Weights of a small transformer language model.
Size: 11 layers, width 160.
Architecture: RMSNorm before each block, rotary positions, untied embeddings.
Training: a variant of SOAP for these matrices, 112M tokens, 3418 steps.
Each number is 128 + 24 x the weight over the matrix's rms, rounded and kept within 0 to 255. Layers, rows and columns count from 0. Numbers have three digits each.

# layer 3 attention value, 256x160, rms 0.153, rows 102-127, columns 0-159
141110134122135148121160136134117121150123178127103104155103154138166118140137119096130098147151130112110138148133135130158104117124121129120142113143147135104135113101108126098084116137097124118123147168110141165149142120137125137115136105135089137162157117121148130159161102132150139147108109138127113129148185107118147124125129074139134123107124141166142138110119120123135119139163113137099145138160168112150164122149132112131142121122102115124117124095165144130136131144157104
084138101146149135148144125113151154111111120122111132115164104133145123092103111135129105125120080136127111100157125118098109130117129146147122140120188140161148118136132119153129142118112203134127108069169120088113140093119098108124124108071140134136139138130135094148122120115148150138092130139126120173154154151100120120149133152128130116161137122123137108111109129135124108103141129214124110131093151089122120121167152183127116135119153164095081116074134146148142132097114119
141110125143166113120091132135128108095173131110154132137196134124099153113134107113102149122125121152074127114104146128127158141105176075156135151138096144120089094130119172116161147134127130141135158156140182130129152130143154164098123128107152103104157143137128129102161177127153099130103150121136159120134123115164119142149150141180128128128138131082052122102147171111171120106121117135119151136175133167140113156093154105141116159139115138114103125130114149093112160136117168
091089138115127131116104097116144118064115160090108123139117112129121103107108123104133151116120145137167134133115148121108145107117132164101185076126165142111129107124134109161116123119155098149135111124122133152071143132101099135200145096133136160139104085092147143136144119149132158111145159114129121129124141144147119115122103109114121157115142161092125112083100102108127146103161092155122100102092073079111112134156147144123131128095145116148134189157147119112167131134109133
099093131136100109127135114109115134129148130116100152166128101105098131144104139132134145199104150111153107122130058119155103107134110118110150082093106122164146105168103176119130126146093126107110155122105136124137144151129131144127133110098127133141110124158142098136115147120127141116119117150164132160194139135137110100154098095123128094124091143163122108114161142161137113111116134149126134131087120104123093151124133097133132108154121127141100097121162119099113150146133164
082175132102115123105103128131132125145113151127115111136088153119122128116136115095127139156113126087118134144091124149110111137122113107135134151150154143136123116122108095093103136149113131142174159109127159114136147137082117138112118114141161142121104126156122125147155134111126119149144154118148111204130103149126102163141135147128102114110119172114108107077149119115125091129135103112126158129124184166148112143121150161133126093127097104125142130135146141147128135089126117
112136114120102158147140115079156144147107113134139148160196142115118135139122146130118126122104118146119126121117100154136131091113102113152121124149127095118131123110131116156104131152128111116137099124097119134123094126184116117114165131122122137124142109118133129142146139115125129135108138111142173119126126118136143120128123066094165124110128125152164149119121146148103137120151136102157104169141160096145131118104149131174110140119152125143123103134145135100128101156111134
138138082139116111103145164122140151092135147123115120142129127172119114145109105113090143136109184097114142122101144122126131104089128133144129139133127107108127143125121131094097095112118160127166120081166149115110133138138134099105139153176131124099141129096171133097140142154106098096122173137141146141109114115112156112120127130105151182098122116090129099105127151128132096129117124182111116147095143134112149115107134117139135143143115139131107149082153135091140165102128108
123130141133136112130141124126141141144143139127133103151141173142149090149102134109104101151121128103164123061132147133130124183125139145131135144152166154118115117107132141140133138086130158114149083124174118117162109141150110108173119157163165111127090151108130130095161117107158110108143137103126132084114130104164150124133132114140142142123135120073157157121109146175094111143099126093167115105131103152144142119130110143129117136136106131141132152121150150099113103137113164
112152152086143146109113160188103124134122125087140117158127134157132129105128146156121132107119129106115135153118123100075086121106145112142127189105112113156096145075126130124109092117110123141092119128111113140126120127139136137114128107136114121165100110099123118125127139138117135096161148115118144130181110130116110181109131112096155132128140156122097098104113162128125130108121164107129125158123105114111127142140152121138148127159135113100133161118091090144161176128138175
125114142100122109108145112094107159076153127146125130148147158141109130126146139151121114120102084110118152119113100178118121147139110182089124170174165123148136139146074126129119124110117138158115103104111105107104131139065139115156126113123130129113108135129103158129147133120154117136159128081141174154126135134125095147131163111098106131097074129145158166140093159116158096122134115163112113127094155128127153148053118133154108158143143119178164107110143130115129175125118109
159107124113138154120107154111091116110139103120136154123131140173095070166091098148138105133174151125122114111164099158107125120141103132109163065092092130130118117091129122133128163128118115162171121159164120126141087114088127122149080154144138086100090195137131091150118138128166106154135129116153127094129100162146137088131128133127116102155153155118110128103155150147112139112092142115144140120098095127143154118139136132118134160135115135134114159126161143100137118122113118
157116145154134140107124130140133142139108137115143142099130114154094118135166132133131127144129122108155139111150101122129126112125148131100137123134137157151148144109148114133114152162121164100132154134124160140118133150105142153131112099094142128122086138127090122140147151104162135141133159132104126144160148136111106165101136166147102181105116159150138104133125160106120122124117139137121100142153140104163108148120137105108113130109151138114144117147153121130112117102109146
147161108122134147099129152132120126130103140094124119134136088144101123129133141144154119100129107110128124126137138142106117142115140118113098148155149107130122079152106132130152129100132097110136152136131151126105076137173112155109117140140111109146097139124140140132150154106100104132122114123107127138108095107112148158112122149120091119133136138097138152135102090126120149116141124144118101149138106107137124156123145140119104086109156129125133129160133144118135131097150156
127101130122156153106172131121112161160124151099101136148076140144116138152128140146093151154126175095113143147136106097134141155134104094114103113089096082077120121127141103104146126090136115141097135104114102148136118087157102111135168122168122116150137173109186115121108127123137157084156135148090142127120132143124145081141164117085126115107091146133098175118135136128176112101145130128138126136128135140142135160121081183118145154123106129136111114067098112124125136118121119
107154107112093115138146149140100173116159131161177161126094115125162126123123149139139094111146112180116128109092134156124118151126147140130166117117121183137110102128082120128135144124151067106158160135109092146121152182149133140148103099105125165156149105138103153177133127124106104174089127116151125129125117116106101160146131139123121122096129112112093098086126095112141139111125105130119136138162123141104117123124144151126107113081127118148146133183142108121144109152106116
123141133107115128129114130150111133103172127097108132102110113144117155140096142128094129118125170088127176144149129124083148133123154152124135138120153113148120112141095124147098132104146120136107147136138101121094154142139130131141141111124101107186121150112146131143095113103140137096147109140126157135135111128111124118146124126093131136132116127163119131137099115143108120133112145116104146179136138124100177132171115161136169160143135152118119141139141117121108117115162106
121151169114123116140109137081126131145076097129127133125106124119109133117112103121133096131109123124130156166094143114106157109146107152124101131133137122132100106126114090140152158109146158129125136120100121124135118122116113167143129071161114086099133139113119131109138128176142087127089133173118141132119079115130140128116174100124116132102098103134134135117134129115130109135149124128157134132116127126117129138123118159113140112136143150131142107133138125079115107132123148
113117140149121092106122126113136150133140110121105139111147118125128085109115136091118141127126122107109141120141142103109108130142158125132143145100143158124148182145104103128097094111107148127115096123142129149105111117137128139137119117161090120111089136098141144141096101143151144114106148139085133181165108139143159129146119122108129150148120114097118138121119102132133143124130137137167094132135102140105127112175138136101125140133152093146118131091126110117113129089109103
069098155137156108098123139129114161142144118140110138095124097114133140081122145166120152112141079090091109091145146151130110147162154143155152143147127123100101102123112122180088149139134179180114135149153119137115145127114113151100130117112143122112101132123126105146124170138140132153138144114134124139154122105148121110161122140126120112094107133134145145105139122122108135120146156108130145110127112151100121146103124108159104126142118140147087126122153147132109108128138125
085163117131119119176118134142168135117131128178098161138120119126138179125113127135116095119108105120126120160088073110131140091132134127113143120115134126150128125109136170107131138105164170148142140107107164123144146117118119137137103146150132109136159148166180114093131136146093116150076123121166141117136126143108106127167136117145161081147112088147125134087111166123126098119128141109116138114116125116136118169155154109127065148170097175163119109146133125100147116094123123
137127101144156149127158138118124139156148094150139132100134121093200147112128136157136118132107105147138156110166120155109133138173085141122143148122081114106101106142166114134161139123152104131140161127166115118153094150157118139146112109073114096115161099087111091141155121144141082125102098105141128142142118126129106139139118130165130111128133099137116093146133141121138120139130105141109155135129094115140095118089134135119140153127126093115161113139109124071117166118152111
067099144147146131112108133111134113086127135114133129089125109102114143146122155101072122166102137141142146140137130081124118153155133140117130163122137135125132124126143159136178119101146134092091135120121114153125143124128168150102129141133153121158132111114169113145121122151121099144100143148120081117086133140138130099146099171137175137163134108120160141148147110139156139162145100142129153104126087156095109130121103103131175133123144167105143184141144154124120120144158137
168112113146124122141102116149116081095147093087132149140115148126155136136087164114134160112156135164126107161125101113140151162102120088087121130121152112140155120115177115166127143097107159112104128141119125111164082146141112132121152142122156157130135145168121077168125121112121092114146150126127124110130133122132127129136129117126107137132120118119129153118129165145130152141122130106161123152139124134145140121090134110112131116106117109135152119124108143102121138116155162
100093087158128144108103129146147108156174154154146116153134127104160146123150123101134122118109109159111094136120130136152110092142168110145055121066121110130140144106104139105093136139123108110126136138107132119157143114143118121116130098128118117181159147148112122160115138135100118170106070133126098122091129136124153118130123142150106113133141130140118107153124156105154098103111145167089110153141107088111125139132159111105104171129079176155079139140129115127129126152140159
098168112135114154112127143157114127145126123116097159162120128127145157143115141096122144178110138089137101128139069102135095179122111092100132106127128149152131114104118140106115119129166125171126118105136183146140114117139111125131118186111134144127110147122149152107135112120098071151146104148144156125077137130112131129115116160112098123106127112128096147105136186086146116112140136154119144104131180101153105112163137142147092132133119136153099128142127164123072120140107147
# layer 3 attention output (transposed), 256x160, rms 0.143, rows 102-127, columns 0-159
132143138145121073124132116096108134109104110158147146115177123160143129097122145118119156115134116135138130100160143151085156171157121107113106139118104142141121135128142150162151127124168114174098130103115143110112125139175098118138149143124124162101118135153105090122104141135095148120157130155113124101093118157123115161136108137101095157131128116122125120129135145128123150135138123133157099113110094132113132129114129157118096142136157143096089127138109132127132119106091140
137100151120140119135088100118110108165175151125094089125095147111118144156096080122123127111150151126134137151098119115156124132129117120110136099126091117119111142139103120153160125148169074153113120086114138153183156135138132156147148135131136125119084111114164129110142162107141125075137108123135160109088109124140136117103114106160117147128149133122136126137123098098136167161148086121128104143116129124125082106129147101126126111125109099172088102191106077146138150128153125
131129129118121166115155137144141150129132111136101130107066143132145153119152124122131120157112127132142124147125132106109119089143102163113116128125111142130131124144147108142107135149119131104105075099143070124124092117107118128142133170138148142131129088124187105129121105123136087161118122144144097110160152116114132124127130109143150085148115135166139127152136103124092122136095107093109086115116139143124088110121109145133191139111132149149155138094177153144125071130112109
143178145119108148131153118135105096162127102161136131140153089147119124157161128166148159130125123116080176125147110176149160136153117111144084147138127126157108155186148114119157147130155157136119102123133152123151145085130143089143150150152139112142124140110114142065143170115151148115115107111170117147107137127104168137139143148116156105084116132123169070149118154102142091081091134118128136139132179125147150116144126095135088095114135153124133124091121133119115151115141116
167151140105148139111110143171049151135165094131168112069091152159144106102143143119154108116133131103116145124165171152114130152115138121181143119143128135136103132114128104157136181084120126149114150138121132130113118123114154140119137109091122136116122143101124122132144103133121129165169130113078143105078126083142157135138123139127130124135152125092133127159101145092120131151128143144157136127146148151156115131123114118124137140108120151097146147113127127133161101128105142
150098091134101119120132122114110135136157129122089118126127092133099105131107138149140177119111106132137113107164115081140093102097149181133116098154105149097129143150123131177135120141140135122094111137134137136116130103154085109146142095116159108086144120122161120131103102114112094122149112127119104102107146125131110098140151119151110147116118127150118132181096133134129145114132121163121125108080124117144159104106122118091131114121122132141124103123118178129147148150107118
157113121143131125098166107100084118126128130133127122115124140122137116147139111140110096097130112091166136165148158127108074129156144149135133166143124102113115128118120126127145107141147144159095145125132140107135121130091122148154125116103108160157115159151099127128132110122112102149138113128110146128140108145125126134110114136128153110103166109108107119142132089105135126088141099113133156140116083146127151122138155177126123129109117103132168141110130118160144153120165155
134123132115135187119109096158149086139087118111088155136124089113062113119161139121128116143118091111105123112118114127140114125127131132117139127140113160143129113121135122136159099129137088131087109120083132120155150097117104138147118137149138155118072126100101136144103162087139149165127123139097102101127139155153104103150131104135082086161113137124111158119129113114112151111136120140110135154173111107124099122110125156118140152137146134090127098156132157131130119119111189
125133115124136158127081133096142127095095104082082167112122096122108109115147140154137162114126119135155101164073121158135153065106114083079104134122131113147147111117115148129162136169146115103097148114127130142112119121109145207117129145104099120097116138145118108133114159157159126119097125144168086165145086149135110134131115179123136130155097101149119106134130118140161126123137111116114119129157153096103096097175138128133160159113145122118111143156106118145117150091161098
191094136163095120129137123077153150142122128121153162121111126059136143143166137095090140121179121123155128123134150180150143141159133159126166098124137087118153119139139147144142129104143129112161130112100129129116125122114138086118118124154131142096169107172125155111137121115111141167105147130120128128107129130149159083152136124133110082139135113110132131188136112137151133130137136139114098132147132136104092092155110115137111093130108135117140097107138142127128113144158084
099187113121144139142109098138114095112107171126090158145128075154104118108122093120156139144111160068116117139155155067138103099116139122115141096145088148095114167162159101143121133124101111100105124128164134142125131126143128151103154067095117149155147127128112095148142148109134119126105127169098097133114139107149183091146100147143174130139191137116100118117137150131113112133134145133145164136139151120107126119101146144112145077087123127084133138114109177133158092113169145
109129114126151151142154110153160134091155123104118120116127109117139149110169122112154110164059121121141131124104146136137130127128153076125094190119161153112124097144132104104132135162160141080097141150155141108098128204127157123112113110105132097116144107139098137125098129172135114100118098141152112143118144093130123166149133156150143170146112145127154161153143101115117171116119078116121122117156181140138135106142119149126147152105120175135145089158099113118118104124138112
120162103070143138163143158111095130149133131130088124150099104121136134107099144122084111111131144130113122131117155107100140135115129119103133154130138105114098118142108117172120128117110074128101151114132134113135168137139094127142143152150137126093136107131132117124127110121092168085129085122162155146114098126137138135095152116121160106108112120122126142121140097168125117154100131126127128115093169152137144108144135095131157151108134138132122065119122118128127122160129119
135131125151130111149146130103163130122088102127131101137158143127160149149125128129099102106179123117112112163120131120140125140142135130126127128161127128124118127139148092099139123136109133126128124125099125115109131094129147101165104133139166139129138108118109138107131084137146164123142111123123127144138137132147118151130139132120136154130104124144139146128176161163133112084112135118115149104110166130115188081169129142148095147127092123104170133123131125126115197121134103
129145151134141075139137136158121115069167082141188150107150113129159111104153114126144135101114115105149130119152118156127096122140111134102147136130134126165116115172122180123099099104143147108114105178101159105160125146102145166120105157140143147164140092129129094182113107142113129165125146157079136093109131115179123126127121120162114083159138143112140140147136143121108132098085143118129116104138126136132122114159105097154098119125135158141143154140127168114106112145105141
152126134172109102106148111127132069132142126098098109127150157118101137158101132149153173139116129072143118123140136101117153094134121162135105132129116094113092149122157105155134135139119161146102143105125125101092071096103130138102159158115135090117116155102157135106140095130186134101151156109160143128161129150135160136116122113124133109114135122119152135163103171144122073152126151132153152100082117122179125162087085164103118132129107156105115105120145131115124132089110110
159111141155119120129141128145152107145119137142156127138160140153150147097126140132128105116166115148133107071121105144187123130166102140088126144142101136136117104144145127110125090107108121135138119118142134151106098081133143125110133141151120140107127089162106140104152104124114151117145123144128104092102133101143146132145139113130129095104125153037145130147144102111143137128130136129134150089146103148139099105102125096119093100094145104100097105116111117118101106144125141
152108090146128151111132132139117157095141162100144103123156115174129105127124096117095158116129148098121163116144134123140105089154145122126136126161134142122101141109136132108122116099135113139131113137134140125127142121125112129131126141113138134142158155142173120170102138115119113140190137114139111108139154136155147099097108122147176123125132162113142154157118126142142155134111149115090150114181104141147152085114100136125127132103093139135141109138121127175103156141118103
140117123092133157162104172111157122108105135096142146141146110128104137139104116131133094127113088144128140124113121145150165143126118127112118105150126118151099100128149155138135111108147102105134130092138145139164130119151140076121104141068140130116137153127102137117157145098091175152151112115136173110092145129125121097097127105155093115128144155095117097132137129155112125149121108104116148114123136102145125132137139097159172132113090153075108143152119121121141125158144131
129165122105119136120102105137123113119149107070128130167073124158138133132089126090121110118084132129180155144094125104143139097137135120102099124138103105144135157174122122114184094126147080121148128107132104124128060108147124101149143141143120109124150142135146128107159113143109111117097110119118162131130169141127130166138169146138123096207148141091108138172139133128135114121118093146144146116121154114172114057106130139125144134139127102165126103121122100156164146131154108
182079153180143124074087115109081180139190146120131107095066142108133089109128099129143130139166111113136131101159127146111115115145160138163140173138113106124126161122155122114113142179103117165167102152131118140106150180111152137138158115117143095164127147140130117134075154150184081114164101122147104120137137106167133137128105152137140125152148163123139129160124139107139154154132095160122155157135153135110104097112096153122167162086135092137133158167118112198146151139122138
101167166150123125111125129132150096096152136099143119127111159163114137155161121100114142156115124092116119152086156119131095113157128125110155105134155128128150139140102145117131101138113172121104150080088089126118125108141199131139143132134140136131122126117175116139144112133130125106126128157128107143134082094105145129109129086102149110136147158136123155130175139129127105129138152133126113105113127150170155143118122124112126121119115139137109155109166140199139105101107095
124181153088176113119110174159105138130123145138145120116110117156158110102137146150098156127109115159138105127107114143151181093137166124120121083132122153162134152111137083108095145145109134166154138128135110118143141082070164133127174132186141147136138127119134127124103167127139093149158130084145115091141160139098090156149120150091117127118097137150097107120142161124100120197064141152116135126172119151159141122129120122082159100160125109169086057126137090148089138107114156
085164125128157140155145131110121131106115149123138131098129118136130166136118148115079115128145108093146141144126133107139143113157149144129105136097136111099104125109121145131102143121157136110130138156160119122108129163069139142121133144134101127105161083156117164154115068178133124144144141187126106111122139133084092139126104141150194131140153112151130140110126121126124084075132136149120166104156156141107106123179136123132122166129146116103119143102146137152148143147128136
156154171146132093124122077119109177156127159145140123160117163131116097102139151115115126107098077109131152102078120133079146157141081124165170088149158118127154121160135166148152135133154129145114160130142140123133108123102126106100145140124165115106083071105168131141176119134159080120143132130107119147192140133143096154143149077126126157148131092136154139100119139098142163128130094085131127124117148178098081132130150122116160140128152122101131156121168149118121135110106130
138138134149146095108097160104124104129131126157110106071132166121088051101129095159144122130119117086147117095121145161128135069126120140124151162132134112143110111186143128158148125173118115114169102135125143111113142131101150143144119086131132162115134102084142104131091110136156135142137098049144151121141134121193074155149149122194145142168146162164126124142156137121121114103138069145149118112129181134081142129110124137106149116096166138088130105128123096138203189110123134
# layer 3 attention query, 256x160, rms 0.155, rows 128-145, columns 0-159
155146138121125144128131127105103132130120109125140150123146111149143128152150093129144129154150080106114128092084108134127138140126140177161118094108136130156120128121143107125114114139135115146159121120151117128142127134119116106119162131129111115122131172143085134150115115136127150116094123136120135083132139136128081139105127143122143107118098107136149138116130149109107102138157177139138097160143156159147127099129148131092148126143125125158111121158104112149139137136103157
159137163131141103147125108122118118132148099121128097132162080128175133133157150133116127126173156113170116119149120136118142141127102114117140154086138123143132102121121150113155120133112139126143151110124105148127158102149164090183124127158138097156133131118124116138132103135132131134133151105154129129109106112144148148115109120113128110137166117125102141142120107111088151096109158140146122165116114080126119141108137123130133086089115106153130121106104102123128148088131084
142133116078120113138119114132156121116130136141138130159145157111131144134160100143143143144134138140128182126069151108138126076154075118109130079092131135124161119127093156096110101152119105097120127136112130137130149132181120101101141103125166116139136157129134125129149106129108128099136131117135120139114146131176144115090153126110076135138183091142128147136126119155081118130158143136138136114110128090170093172119155118138156121124141124147119149149157115136097144139106146
151109118175140137145129159121113084142121140108131111143144112127122114120125126131141116124122158151138117141155121124114112126126108111139127155136109122111093139135164144135121146144133121127117151142121137117118131128133120123136113076156114128156147138171116100123150138114154147127118118119110110126140155135128113144153169088097102133105122149079154155174120135121131150091101115099150129143119131138120131133122122155138094147102181128109133149157138150139138147132097124
103098140108118088158104139130134115130121133122135143113127110102104094134115129129111114154137153096168099102091125161140110139074139117143100111121155112152084126164112150081118129162098130104109125134141155106127149132156105152116089116154127068121073143127133108136142079182140127135131155115093135116156120123108135113139148144112112127105156150132115151209114136098112144108119114126121144120145142130131095148155160095146155154117157114092152171137127115114141130146143136
129133121105169135129109121134128148127116133129174123143125172147137100127138130154092118115125176142120118107178114150132126148120119107111162157188140139113095131113166123127178097119138163119136108129087117134167146141138115165130113101069084109107125125134101142132182124122141102131116121121139129100115061116163164112131130126119117135140124139142150165118144114119137151117132103129161131122146118097106155174121106119137116119116119153117129120103151120138106117140132117
118149123077158099080122150134130126109137135128168139131117143090127099088112106129118174115098128104141151102150151162157170120140117132173151096150099118166108136090126111127119145091140148112135144114135157112168153151095109150103138142162131131110119108137151081177153103136121144132144144120124195155166112105140090156121137169138140122149111108129144132131109127157169110133112125109091102140128121127168092109133086105086118139159159125116155106130118132179144137123109135
143143107058142137110123136101185154134104112085070067125138128131106148167113116107115124154100143109158097106104156176120136139142109141137117140132144125149126090121146124132166141124130151115134169136150133090144124135100143129142114134094148148118176135101128107097111126132142112094105122119152102179124107165124162114170130145137098119113131107184131121157135125136116140124112148145135161124119153100102114114122146135104151151135148119154080140114124146144128183148154122
112117147132162120143050122150128143156137124123144120149135126161149106135107146115139130108144168119144103135110154147118121130074128109135133125111133143114101114088140143152115103112123139138142159148160137102114111079150146145161105087124123121123103125127105087158129129123108080137135161089152113172111150119103104100148116146125160113131141151129142133139126114089113120113160135116096116127175128139119107135140114122121136138102115148109130166109133151093124141151129104
105099153180142155120080106130133113139120154139129160140121108095119141103091111179145161159115175123123118134143142138116135089110146130111130110143114170140139144107107128139173122109109125133113114113124084170075117107162098115116133135104164139145084117140109113121099128112152102163144133153148118106083140127143124095095127102133165160135073116116114116157120147123153107138115136148146075110128122147133160127114148146131148120143137148168130152110126150162118085120107179
115153166153131106140146151116088141073106157115107098097160118112132125125097116123088156114082121119135151107141119102115156113100148147073131133142117167148160091109162099144143171143147114160125138096158097115124102143096126174109096116117158121054142150087167120091134156132151071149104130116187087129113132126119165120147108163119122148129115123110143087101096109170094139119097166114138139119124121140107128177138148185139151126107142105163143122118117135095109101142161115
158088118154150123147176120130089118125116113132162125081105150164142129106185133134176100101189122110121121152146122118118126134161120153108136146108151147128140161118100132100122153130138138138196129179114116149110147107127129080124110107118122104146110141078148145088141175123121116110131129105121112103105114089127137108108111106115144133118123183126085116134159119137100149076136142149164121116142145096091124120141144121149128125140114140116105093108138135125134122132108131
124109132137198112164168116142132147098134087180126131107161163098102151150136102089098104083127148130123102146100100107122134106112120155106156120136106168150113132129171138121158106130094129118114166142132141127152148158120116126090099089114153116074166107106156142102153095197144131128146141124120156148115114133174091132170099162098145079132123126191140102147121117136114126101108124076143174104141101112111099131129153110127136158119115097141114130098125103139145155153150068
162144127140132185163142141155171128134136102138093125166135175170157179133133094136106150124123144116122131145163118132075126154166101129138165144159143089115118119107148128146151119110120153129155129119090121178136092127088128087143157140073124111134135109148128155075168122136093121073148123157174145138124094160118165127113125105150137165127111109134131095109167155147144141149114118113108131131071113084124097187109129122113123159163127176122121107173141142132158112119140090
108146117093108115143138098131108152093124138125114082120128074106119084140120151125113152094164155090097132100129139098168109148089099172174157144123140103137108103121125152109118092152095134137150127145146151081158160156143097102148101166143096155128130104105115151160138067101137121139124110123099131118111103092172129142141106156132190131167171141153130148115129136090117146109115106117113104104142120150148143089134106148098160122116077111126123166089107127157134131133101097
115105139169143150112078120143143150152138159141136115111192127144125114107120123111109130113135176097092099146121124136107138092063146153188110076122105150154128127102163147167140127145148151137113139099129135111105103152158146146129088080113143132113159125141097105145115113114164119113146154075162148138144110149110147097144144098157154155199097142156093129154138162143134120149110139100124120164142167128156086085111147116130110081134111129119168131100106112174096118140135127
146144111132060117129130154149131129126099080119149124117149152085093106106145144121143146133142103088131130192100143112130146110205149124110151126141168118090129123119150134126110144094120105096119147164109120130138188124136167094134160124135091157137154131169103185099143136109111104114121140083069117178096177116157110149122161125117117137113154188139124128123106104125117154126134132122147165109140130107134141098122118120097096126127150091120125169120124104101113105133106161
075121125098126081141110154117139116114161136136125126127137139106154093121111127121095085140120138150088105061149132143124101093138119145151107123162136107170114121147158160122129105142160108090124118171197138130142130126104144111130132136144144153114162121111140112132063114111147141132129168099107108088120130094128092167168141176131149115118195165071157134139114114147125143163121145131133116133142121130128135078090109148138117168131104103104147105135124105181075175104122105
# layer 3 attention key, 256x160, rms 0.154, rows 128-145, columns 0-159
086147124117162101154109125136118115130124115130110113170096130130107110155152161134134143174089163115142149148103114150135130142189158120126111131141133091128104184119139097119137132156139180115095144121152119138124088106144163157143136130133117133085101113118134125117151144114151124178139120145110097135147146074100132132161129110126113112156181116143136116123097111147132098101104137125152130093158152105101113142146115143122099125082149107092146125109105099136145143097147110
095152137110098154120132152122135123128128144113113151105135113071106138120114141161150121143155134141121127138124109128155078147143120172118130150126105124110157122145119106115077138117112079126111138106130134152099101140091124170104108101122104147089133157162133137151120121118107104146140147123146158166128138117131127126121141132179128149129109120171115156124138128131119118149129114113127158119127126134181111114142116137155118150159145133098146181131104137147101128141115154
137143142133118110119118127099082142098130120100118114105124119131123119101151139147151182106100113102142109141156091132151156136139140109117132144168157139128124169164115096130157104149139146105134200124134074107122084125099127118151082108138129156126149085155115144109130109114119102140130140166130126155121108150117133122155139119163172104106116152124151111153122148137113152118156143105164132119127146145152142121103112146112118126107101114143141115126118153133070128103144155
120152140155072121114163094093153176104150146170152124110096141111128116139150115141113105118135115138143118107096165086133117121126126148143121129132119117138178116121116139096128096104135130128142092156120121115140136116148121157067142128129123119119115122126118166135090120148121114122146133125156162151105122130148128143146150119106148125138121116161102114121116109153131115123161113126095130159149142104121137115110127106146168141130110131123165140116104086087111119116169101
133135133127126144146146073115095141158118115159177134138091136146134151137131117121143095120115128120135163108161116112155184134132118098121137132127119130087129142118144135131103150091126172158117137085143126121133147129122178123088162173086115177113149137190136111151131132091110117120128087131162155103167062132129096124119105124116129134137110114124134122132101128147124125132144131118153133147128101102120148121087090131169131134077110095150166077121119130132126125141120147
142104142114165092108144130108162139117101144133115127123118164123167101107110131088127128114138118133124183112105142108118125147117123137130170131141137105157123133103137112137126148178136093131105078105138113150097107148129161134107184133166157141121125134136118131137156123126140117141134126116111135132172143120100114132069143111124094092123114151132115146137123143126143109086127148159117127124105132164100105115154163108135098157124132120096131162096127126142170106146114114
100153133142120128148121118144094150105126144110149106151116102147129149108123157098163141114122149124115104119119123106117071135157112109133070134122110145157144184127127122099136093117124152141148155094119149115131125139087101116157143106132119117148125099148109141128061140121113094124149125153098128159146163153120116095161072103176128156119147164096134141149162164106066174176147110139112133083154116143163118144131129144124130129116132147145149104145138168154115086115136082
109131110163130132137119069122092135162111129139105113078118097133129144079130098144151086116156087128157097111138156138127152136135133111100126127195106162127144125112123107155122189148119155141161151142106107140126109096144105094157146156152135111131143098133136131171129153117107116130151098138120122075162171123127114138126152113118141117124156090167117112098086144107103122163154116110131125128143146138108160101129125129164137113110127135149156109142074153116152106134110127
154101110082094144129137120128173152129108144142103098119168154082123088087139109085107152161168140115095165125110097165148152127112090145118127144139135115138124128147146118106148109120110079115130110159127175113085119213115140151111130146112117101116130120156138111130157131109154126137079138128091158163149114149136142174176139105133123117142107108142105170114125154137146112120071121148092173109089178130100114146164149160084101138154123143100112155126119131165155106158155117
109178139142136078131133131110147170115141116112159102119154109081108116089200184136147113119155121144117111144116140145145127094139151164071097103092104139115157103127136146123114134101093131140150162132159106146119125104125138117141114123149109090139161194147126120118149141181104134079110146139145124145106153158082101115167159121107156137139141162137103148138125152112134126106132155125135130077110140117130136146155159148156131130132125111133140135158149128079115183149114155
141129102112148132108106129138102126146121118114133124117133081135129112121144128114136124137142104130121115111086114171137155112107152156125096111156096118161109134106102164086102088183115077089136116167115145127135125159163106115129115074147137095126148128107146107114170141126151110149113112101152146138132113138101135142157135140112156086151131168139086175108126106145132125066103150123166108142111139159121137097168146119115122137119151108103105135130153141136142165165101133
111167131133136156088149133116083143113130129133114149164172113130122122120108131148139120163090119137145121152153140127120157117121137084119115145168141163168152121171125085134167094130121154111097101101142094122122135061164163144093134114134147164112131154107121138084148080120156139123071133139155083121077121181154124149167129113108129106128120156144164130135124146181106088058168114093179126085116156135102123208114153156133122128123129087099120132172132095099097140122134138
130086115158123104122147139124137141125102181156129138110146121121158127137140142103117109115122130129104124122160174115151146107138149145152138101168148117139097148166118185176157121125103120159124079122117127115121120109120188122151098171110169140129133148124123067121114139103160124135100179082112112143139125082095133133118074110141146115139149068089081079176108133112127107154095123171138104147151174163120118081138151158112117129169151132094101101150162090138161112097123146
129142146110138116120145127136118119139078127140059100133147114068150161141172135156097119116135109113113135165122153170112165126173147113128105143135107119094144144159127133112096125126110155117101156172146090103146131127109154136165130093127110127123131125215134150138087118138150131122112148120108082136135166115115092166130114121099131146105152163165142151113113082117131130122139145095130135143122118104130120128131160126131166122123109143123107120153107083089087145100144176
095115146110176140155120137144165138093113146126132153113157180141111107103116132142126148082049180109123108151149110095119132113097093108150125079108120209163148107104086079148137134165109107150111085100126108137133086165126109167067123142142133123112141133084109101107136086132130131155152138119113187134137100171108125095104140162170165129165130090110122124120142156124110078134104097104102145074177131145096122143144113123121156142086128121101152115094175163125138078128133146
125137120119133070129161145138105135126081117116101126145113102134133177164127153163154091114148125107158103100123108128152146111131137163133131126101120131121127124134091137097143132142108143147143131159112132068157140084145112138166134155111104115132145144137144113128169139144135147144129129095162132108149147119110133146128147151094171147125143113141125116144142102131119143138138109154140072169130099144174163097127106086136143115123150117141141137148148167111184105130136105
133118121106142153158114100159126126140160107134134093166119146157157110127144113124136132129124097126147168146136116145150155146081070164114174127159136155102135125132136114123148097121125120151107147093135146145096098189097138084119107128124093095130117129136115154174073115150114140107114150130120142122165095107124161105101130129158137119122122065127122150098107109121146113131156092110117150181112128106051129140135137122134110093163116164170162102080105164126121112150146098
090141145107121118156127125140141150109101149149144097099161130110110114101127167119157114153134130146129143146134166133139125092068114127105113101061128129154083113128126096095123119136130112090150097081088158097106099125120123149089119197157092126119092142127121137190113116113152126150100131132125119148150080137098141111158095116152168146161142094140112147133132138183154132134146123140125184095171110111103147102152093148077132143152137161133137116108157147127152123122087137